Each number is 500 + 25 x the weight over its row's rms, rounded and kept within 0 to 999. Layers, rows and columns count from 0. Numbers have three digits each. The size before them is the row's rms in percent of the matrix's.

# layer 4 MLP down, 448x1344, rms 0.107, rows 362-447, columns 1248-1343
102:506508507499547519494530448476508498476535538508519483449506503514496468463554495532498514483476504557466539499488481511530480466470488491484509515514520511510525533460481491502497486509500485493515473510511482490517505488533505500502488503496466444540488505461505510508478550519525517516
099:496520498499526502534481487518441493492532455490438474534476480515482457518491521506537498520506561518524481499474491492471476501439493486515510484466533493528528518480448495497514490496491514497511477528493525482503488512514472482551512479522494518486484497478478533529496497530500499510
094:503503513492459516496531469513483525467489474523468487497508487505491493517498494503507527475481472489514520528524511556541496502525470482495524496475495495536491502513548500506485509502485522514516496497448491525450537487493503520486477496533464463490512481492474496486515548497511495482
099:500497520542499512490478478495511482489500489533470525491513544526445550509495506460473461523517495420507518464522483510511553466476527550494492512524500515544493539509539461480454452497470513544479489493497522513498479467535455507507465525489494499485498485529468500467522510526481471517
098:515499512462491469493507497484472482476481507492522532464536495476512464507521487510486484463515461488508489482514478494516426507503519467527487454502480489486510510537499496474519503485471484500494488506506557498479478513500538503484487449454515531528480502523479531459512558528491504505
099:521520543508471504512475490507490477553499525463457480531487516490507478490510481509556496529457498481479499496498475483503481551540506526451482472523482495451495544524486476527487499461503544498568549523503481474470492507493508498513513526511472483495507492498489501517532528477497543532
106:527500486532461455495491516502532501530502506462503464535531520517519536498494522488457468505508522458515523525457515522486521550519512536493487537508503500497469498473505512460504477490535505510449494529505491492500501496482437512501453498522508508505527531501473513504483486471519505508
101:495452493483508539472502450510482477520515515478508445521514460508505492499510492530497497522477452521528502545508482508494545521460530517471515501491529489444495484506517537474488478469579494531518461466472480451516491477487483518483526500534493480495455510517474508497518524520534475506
098:504451473465500487479506506481469492496522497528476507508494518512504517502514518491541459461507494532513528539496511480529515473500476472469510522541540491493487447523535483488499519567528484487522476486505518492509524490506472523474505506506470519482479492495514489517474492500506541506
099:522523511494506479503445498502487503493471548516496548493502483533506506575514535513503490517502479528521563495507503502482472489556507512548513503501477524475498511510488520463495477495538516504509494493519494532482482518487481473487491525504556465486510511470510542487514478510493499458
097:438487519497519495487504489462531499511501533515449507530486484499549487521507511500495538519513495500493507510529508476482541468467529507482552511487510507504512551512505514521520500522461484517501487453523458503513475471453488467469466521493495484467492510457555468491504515448464505486
105:467493570504482518450473475483483480480472516479523504522559539526498499500513538549494527499478512471515474462544507454485478525513491505515530544505460532512493480537476470499496497475479424522464473502512523530548519524513494458500522519497506482554464504514459513493473505467512510471
095:502524472496463502493535488531548499494511491502509561475475518466528501500498466493469515517468512527462477458500507486484451540542481505543528501487522488500524518471479512503498505494494464494525492524509483529481473441503487470502509519515445476558485488493511484517466575510495510453
100:485530508513510479536474521464489511544491541529534487479515485525502487444535479481473442527501504475517497523501516487507478489538482520470504509471482515487518490523482537457558511456531501498496533485449501553510515510520472535508525539468491520452508523530541492502519483494512551493
099:513502532498524446534492457498549525476501506516496478478460524478511508401473483489508450526488486498533485489493485497494479497490485484505489524480492488446479475472474526507516492544477512512541500516515509486524488476469486545516487496479522503482533519498510478450496526501500562505
100:503562491469507547488554488510502492502443487527515488520552482511508467475474518471540479464462515549489497545464526542523524519543560469539491478502510468499512494494464518518481486491517499480479503496506470509490478507487519505513510512476503513510493475490476515483509455551470472458
102:458523498539493488484521455480494488451546498524498515501489478508490480498486494577482483442517510523491497510531519481503541513513485532469472507491502482520483552505545531492516522484530492497473456525541421492500511468474504512487523502511522524494478497520511508515482523508483514517
096:508481460502480465517486535493494525486492464478499500474484484485524503490543522473530513501523484520530528479503492522476504479485502486465521512494502456498486535434495493495521468489520543497523496509495511511491491535496458517527485501487466497477486507471508498556471512512513518511
100:523451522435503529465478489490535489502461493499510484476481494481495507497523469500531530481496517489494466520519532507517492545498542499507562474535537498492444457542537535496502488515491464517559487513469491498499524524551528512487470512476441535478529526496523505474539459515471499514
114:467546537457442512488470526500505504520491482491491523495481528535489512510514526499487564496528448559535472507491493570555528514496547513481543518470535509543454538496482513467515467475502499479462460532492498495507502500509524500498519498551510504476484471509499486506516493492474503482
098:496503505547493462529515507530513527496478526510530428500495510459488522419502503545445505516470466509507487514489504501496631507502529532546484512525490485475498507449468503454513512507518489489480481538486502575504503463480477495508485493505469491471504497529489514478495554479551479541
101:483471530494513563482490448496505562510501496510523458494498509466474527456490501530493525506480517511536475491521534500482548501518523555542511502490486485500500541509457483534517499519510460506537477497523498517475502504515547527591486499483495458537503501497502511488502476499478502507
097:487461487485532468535509512517480524506509490462489509502514472503543527446477503474516492522497494464456494488528507522513417533502474505536523489482481467494519455494489457482501458486475458491545529485490480504486477493509496525492479482506487464473545556461457497548481493462488513474
104:501497460439524517496490513495484482531500470469490529479474533476500481457481442508468502515499541490467461526495568509463492407502523490489493519497482557521501544499521490510433478502501569514500478497451465465461476456478533510503536501495493545496520473478485482464475527536479500513
096:533455481539474517495467539514518520482467473513522520487475518508483517461519526492502534496450525490468532480521503470530447492453507527489497499461522557499474499487480518485507523504492525459486538529518484536535542466547478494515510530480528502466510517522480505464537461451471521511
101:496470524548509493515472461501487509443510524489485478488483503535474522478508472516525511538500515491521504520514498555455486484451512550509529530487446504518463438545497517447505491518459516500519503491546541512522532487537491511504489509514509507538509486543529488479512443482479535485
100:497534460502485475535498500511517491507497474500532426496542509490516510531464482476479470500456467472466501509480472481496549516510533518494482531481453511508496533509496509515518497477486517492564459539490503458485518512499492472490481487529527497544492497509497515504476488490500444483
102:488516516484497516510506469470463534477537495521542511478472491514477518478477512540512544518507478518510548478523498474463517513529497494505471482477484471482501507510530473478440495474499524510520502477478493440499500482510486461505537524502485475494466504529508503539470473532508500533
096:517501466449502547498499485543458503486546460509513472484518545513511533494497492501531449506507460485552477482536474503507531472521492465464508484524528506536465490463515490520472472542499503461472542503459455523515509533470512542477505556450502491507504519496514519463456484500546521504
099:485543443442511512502499494478529535478500567494519501508508511466560489454442472481522500485470497501524507504511523440525471529506462555496494487465492489497520527501485497472506516535504468494547505498514487519537474510488477519473519481525480510490503530548479491489489518516498500533
097:534513503493479474511515481518494501472487506509524485457499462490486482487478492521488473497508513475480562481477486499492488464524527484516491519441485489513481501471482497531499504529497534524520508448520475490447480492482481515447475515504477478476470526504485468554475526503494526491
099:487511480451483526517473483514524461526483510486503459543469493531475495516483516503561481521476517466500502492499447488538528497503525464527500484508540534494502522468495548502482480488512485487485476483498468548497492539485498519489477504523526524510492504503485492505489477497476504479
100:515532503475517525502509460514516498500455536495509448492493486551430507482449526569468517524486495468470523515470486525537553479514532505464471530508523449510495497479503508510482528517494481449554490494505517515485498513515467436493505492503545476475505509475497472518491491510519452515
101:509549513480539526510480515473529518490509492507541506488520446454512544480470493482527544479501478520495496478504501515494531548516468472540484519480510498509489524525472480482523514472494506449505491486487488493482505472536466481493510505511530481517506467477543527547507522530546493497
099:478533514490536538502537493459480488476493492500512541498520498470534495490428468477476473484513487522479504460471506507510411510486521445500522516515486511496508526496506485500525489493482504491510481505471491505495471491502510486493480474506495492483510513486495485538492505500496496470
096:513475527523479528523501515496491490478465468471517470532465446548484531509548474521451498456506473547490489500518539496498548506492506469511494493518502486496542516486497531471495457504487491468527532488502460498499522508468503497487523508509477486496511493537502485481498486474493526536
101:472514493509505482503495457485511492504501494501484443509528505497468504492507512476511478482537499531506509526490490480514500487499533468499522477508479477497500463541484437517481491492457518444549497450544495562492485490517513579563545520524461515505507480551513509476518527465491514475
102:524483525533491499509520531535540491494488491498499512529488484460475531472519475493516517483510493511523512499495509499536476496507476499465469493494494466486511504480464489454511478472503484523477483521477506481511514479484451479521519509507549495485464490498504519563540460489492493504
102:497504538478495499506476504517506476492514476490499493529492509535480483501552467482517495477507465472468504497526524458512507511473478475519502497497493486472494497487535546518477538504491508484489462505492504492481490500551508529509556519481470463512549487513511520492500497527487492483
096:543457504494541534507528483511524542487525471498508533470470476541509525514470531500472520516474503543502533536505495462572480513515488522530540502478544520446487492499518511521480511457543535502502504482513498484484481495484487490457455519541532524542509504540490488471423508509500507533
103:500529492502485474509498482532510529512478466499482477470507515479526494504535480482493509513514521481470530515503490516499522510535565516497463510508486510530492538520483473489523507479518459477504515513529455479512498508511478507502498504491521531487515502488475541504517518499505482448
095:479532539521490509492495513473492515517467496538522528503518506538486496503476533513480483514467515501474512508497455516473516521427544547477538439520514498472462541495505519512472501525479465492465497520451496504494523479464489522493521504506520485488473516455531502525506523511531490494
098:528495496562459517485506509480472482510475484530550490514485495505508506519498532505476494524523507516500560483487490460516486480482473527497501502509529533529473520466492524505525506503476515486484505498482475502486500487511526520513513485468483489531462503497535489529490516525494470497
098:492512514501508478519555508540459496504549510530504496499486520460496534538528518519545476510499515513525508496509487521509442502495485488519513476502469505489525530506536518491514522506411445521473508484499504459474496455522490547495529499498532483454512526476536526505496461503488522499
103:490465533465500500543520525480475531498475496506517499514512476464470489491482534501501450512502518510506503452476480495440566503496498493490449526475483469510497531510484490534457518471502524497520506480516457504488494544520517494546495508453477507468497515543519512479471492504553542507
099:549450455475474503473503524484487496482499511507477495502462528445497520497486499484518484547474496541477504489514529515510464531499465492537516490540501536530519527469508511508521487543436491486547494506476476496454522523523509464475489506526486526507472474514481511459511468493485468529
096:483467540513520491522493492464542524457523502446443481519488491513423503506544536520478500528546491513503508516512513484543488503460519513485465520540502520503503494482517466501498508541519497495483481455471516503452536509516476463500504482470487493551503546496485503553479471478504481450
098:519492513555486512522493504538474524460478457504529484489549467455498516538553516463477470505515504486538494490499511492465506478494541473476489486505504503479516507474494539449483498552476502486478502492494517479480488513507502470478484472486535516533486523481489466517502464488539553485
102:497461488488448529523582524511517496496482493525464492538473514473524524509495536491441479480508508476489511491529470532494482523499484506502487468514550511494523484479506507514513479509476485526477510476501503494537504450517538488545508496505514520477495528439489506469514502539473491532
099:487493470472480476495476507517508500499494534503546478494494505540463499475508521445494514505510494485455502462483441487494465478552488496495579500526518536529469468499513545497515480510535488481513526507511507497505494493451502478514478487471513549496474478494503514501509483475525515460
101:528491515516502487504522501473485496513498539511527495509479514471516516509483528513504518521483504514475499489489508478466480535498547524532475498509561505494495498496537482476537499522473506469511471524492519482541508455540512535492515538501534525505532451535499513476493506519494490459
101:512521475508485498472559520519524497465472546535468491460496489506506506502481464515490506458489524488488485521474463490481461530521500516524547502479512491465498471463518490508524504511511492529504495462510490548503520459500484502473504485463519517502454524533503492489538492553495529507
102:499519492470517461530490525533491520511469460515513524521470513513482521523511505506474487491469517477489462472531480494536453455498525478509525510495522480475477508496516531557503495493533486487522498483431493505498522508462493501495508449488545475519486505495465502494503514490454497453
105:468477544486484490464508511461477530490552478506530511524526485528504499508503503524534496516480497509496471509474512511501595473466462513507507473521467498512469466502514492509480469458472467484474500518477458474484488495536488477529509519471492514527508470493503489492523543502490473491
102:510488480492525518497568456491569537504477490542518491511490493472509503501504522517371524494469509505452464496548517536520492487487501556518535472500513530467508502507478507498503463476528488501526499505478540499513515500506493509494482503489504528509523488477506510518498524516469485516
106:553489481530520492486515533522508468515487539473455481501541486523509473470516489500494463493519497532496461493493483498502544526558529534522460471508508514507508514520481472539495504522494500518451551487507519488493501507525519517484478498502474496518501468555526536499493495492511522536
101:511513526545503493490452466509529515499474500452453501501490483521512468512478504483534499498491514494518513486516520488555532505512542523497507476458524503471546528499445497519463514461538514469482473494543500470515492473525492502524527526492509498530480498462500495483510524513497464516
102:529468514492505487474486462510492511527454487486453528489528493464499505535528486497511545506455487535513509500524501485487466490514489512447531551479547494504505516452498493507447513525458517531512511498478466496489487473476466449486486489485554520478517488492481525485484523513505493508
102:474528475525524545536517492511490501514497504504482519480495527503477485509526512494474476510494523529533512467469513440521494508511479522505514504491514544511484508495534477471498498475542524459481519498497483541520501520467513496479467517512493507486476481549526518502532525503495532508
102:518473519482509469513517517490537559475460465523510528504482480526470531506513481507542535480517497494480506534500494509515477538498489508504480525487484521496474500495522501486467504446498533445518506501514513505513497543491473495491489486553490475547486487542495483483482507532467503495
097:546489508522510537552468495489514511518520525512527488499497516520470477477473478497477543525523479538491506500523531475488477473476516535445495503504490515513488478531493520520473538485534516468521510501473519526508525483490505485506476520455469547439516484504489520485569517487459520504
106:520516489520493497454517507491494497494510435509490456532478533487475503552457518485499467498489487494579466493494471539515523464455472489477494472499491473555499494477484483463468497526494510533490456471495501485502484480549509493506501485478532497520471519475484540520477490495529501469
097:482519483474516500496495526491482483533518538480506536496479486540487476536482491547459496516489517499529420529482545453486516569515543500523487484513497514487494539470474481454458483482487522492448543505494527473510506513507470550474546541483474509505498490492501510532507508499476477454
095:467476516497467483468528495506516532532559453542495512486491500471494523500494495583506472501477491505502531537480482478526552509506489516458485567532501484516510496483518498484536510524514505496514478444465499476529495504563485477495492513496480516481500487523487515479481463513510535499
100:501533477458546486498464511471484498507496435496502454579511536491496482497540491538507506518517504519483535490491505539455551514513507493446483462486449501505460476460506555481469478510525490544518511479514481493487492521465473483499505502524482530450537541492481517535501510508484506508
097:466504524479502518521527512463520487438479524516494555478506488473529505488514499498424510489482462494529486501520460547524472466522524462470510471517516476495461490513476477544516510490457482467479453500507493475510480478491491547503502478527486496472470514491477518534479518479534492480
093:470494481477490522475509489527517521538531504498580515495498546478531496484519502473499512469497490415466471509483553509473513500488493495511469510549537537478490480484458521495526476496520492519480496511486500539497515503505461506506506447498520519495517555474526506477510496533474485483
097:542493513537496529491511480486477479508500502538445504524521502571504465494490524489491526491489520481482504539510487493520463480509518471492470534469509455520446465506500495479477455486522479491512486497461503524518467459513511495465527504521539457526510475476487494517493480502486535460
097:507514515474511512511517517527534508469503504488507504530525510565502508543527520476502471469532499476534513469483524478527461511484458489518476462516538529492490512439487481519481520499517496537500497528553506489496548486524516461483499513532488513497513514462493479511449518492457471504
106:520462455507508506529516477547500506481471471477495486489486493518484503538512520531520486481495460507496468473530518502522472526552500507505507489489468501486540482469500506478470510527512516489448502530490502467494502528498530509469504475502477510475492478528479523503541527480531515479
100:469503537445517499494522527475490492527523525498521489477471525502528464543469469466581478500499459512483552503511552480509479498475494502516509486523495513517546485501527510537539472493495455534481543474554467468503474459522484478513515502478473511509504480467496519522491501521460490512
099:505477494491494542465523506457493469529523531522514505488540488512496471484485560567510517520509514523510499489535471544508499466519481538482512533501462479522506494534484493506523500504484491480499465459504474503507484473498508517514508516478506467502483449523486515535523467508525488495
100:481524510440456520452482478510540496509479479558480509474451522465507480481541489481497509528519490472518480500490487521497538513509512456496470493477489492494527464484488507498564489550462533487497528476500496453528487516552481498465528504523477511529515485454474463519464512552468495491
095:500515477452504487496530479543448491493502510476518432474500535504488487474520498491468479454520489482531506500479501511492500488532562493474497527472507479480501502490529514517487486579468468521512541513505524446471463528505521506506535529495532492479495522511513483530478539561535471541
099:495485517459503488485492499508524488509531563525494502479462529560501495530475486495488502500465497491446467501499543501468557523525544478483484503492462497488501543499494485532520495544471481491517527507470530506539489506490521459498488506529521486482474478547497522495487463496504503522
097:521512473507456501498506516512556498477528525487518560521504545504510462461525470540425487486501502494502517517490488507499459482488488477494559490545524516476523528538489523499516496473509554491494507542512500499505532517499503508481495531486456463484519513528455527487549481501472533506
100:506535490452446509504479490514561544503519497477478537480505502499499532519490532509513527505529515502466525480508524489500503476460506510497463496517503519494479536510484496495494488487510512456471485513503500569489519506491473494525508519524526456502491487494501454497449512526455475462
101:501478527517499506512478454511479538516518466466529484480505506520494490496524505514531486498503440518537481526508471499464450497496499488495566502491510449482504522475499468498517472536519513434456513503538465485494487519529479459482516463487499495518517465477513473448487502478509537511
099:525469513495508534506498537479502456502518539508470471516509454519507509555521489530537504538530492509493475529498470526547458499498511490545501493526519501508490489498482535490527466494470523456507509497492512531494476499523458506488505491472539519482505480528471499487489512444499497487
098:550477504467486482488505490517476505489518490501489482522517535488460489555564469484549465436519510518511484471457493499516465527531525490477472490511533501508498484468532508529469541552472476483502487495504494469489510445502516511499484511449478466471567476513538521480498510448433471491
096:506489504491507493506467499472493516489456524528482460522464490495480500529520454519514451527530470494513491467467493536572559496588468486504485499536505497515490477481485497513503525489521502526491475519507503496498467486487510509485467499502532464486488484499476466562506538479506520479
099:483524544453532538503471511480489497517496551525505497481514486501485478493479477470490502469539506496489467536505509545514501515449509537516467464491500504530479523478510478526514519486493484484506505534495504519489485501507494504499507507529473519479545480470508497478497542490533479518
099:494462468516522481472513530529517497466508515511542528502503532508538510485509546487564442461503484443492488495507485495487494454512465507445511516554483514471469512470464513505441537515479565495481528495559565513530512476529519473529536508529507456485558500514477517511531492434492502506
098:545477528523506539504483491484469490508488508480509483505510527509480481583480466533499536504481512506485490501474505509500464523544515487501499476484552529506516528487524509482486504511535470481492542475560534494508499468521486467512469502507490545486526519500483476549482495482479502483
104:510520494536505526526484479461469476514503465536515470503518464506539469512543490456563509529509555494525487478459460554513542503542477490471506509508498512475440511468471545512477484482494513481499504523488474511520508527457497500547479486472565509508492486540476520514495508495500520509
105:538496512536519502499468517475479502471467484511551482486515481481502509495473567494511477530490472519501490524523473491496500523481540505485490492522545524483485520496479508509471502519494523513456569512511545523480532455511505514483529473521488491452476489526512512482498440536486548490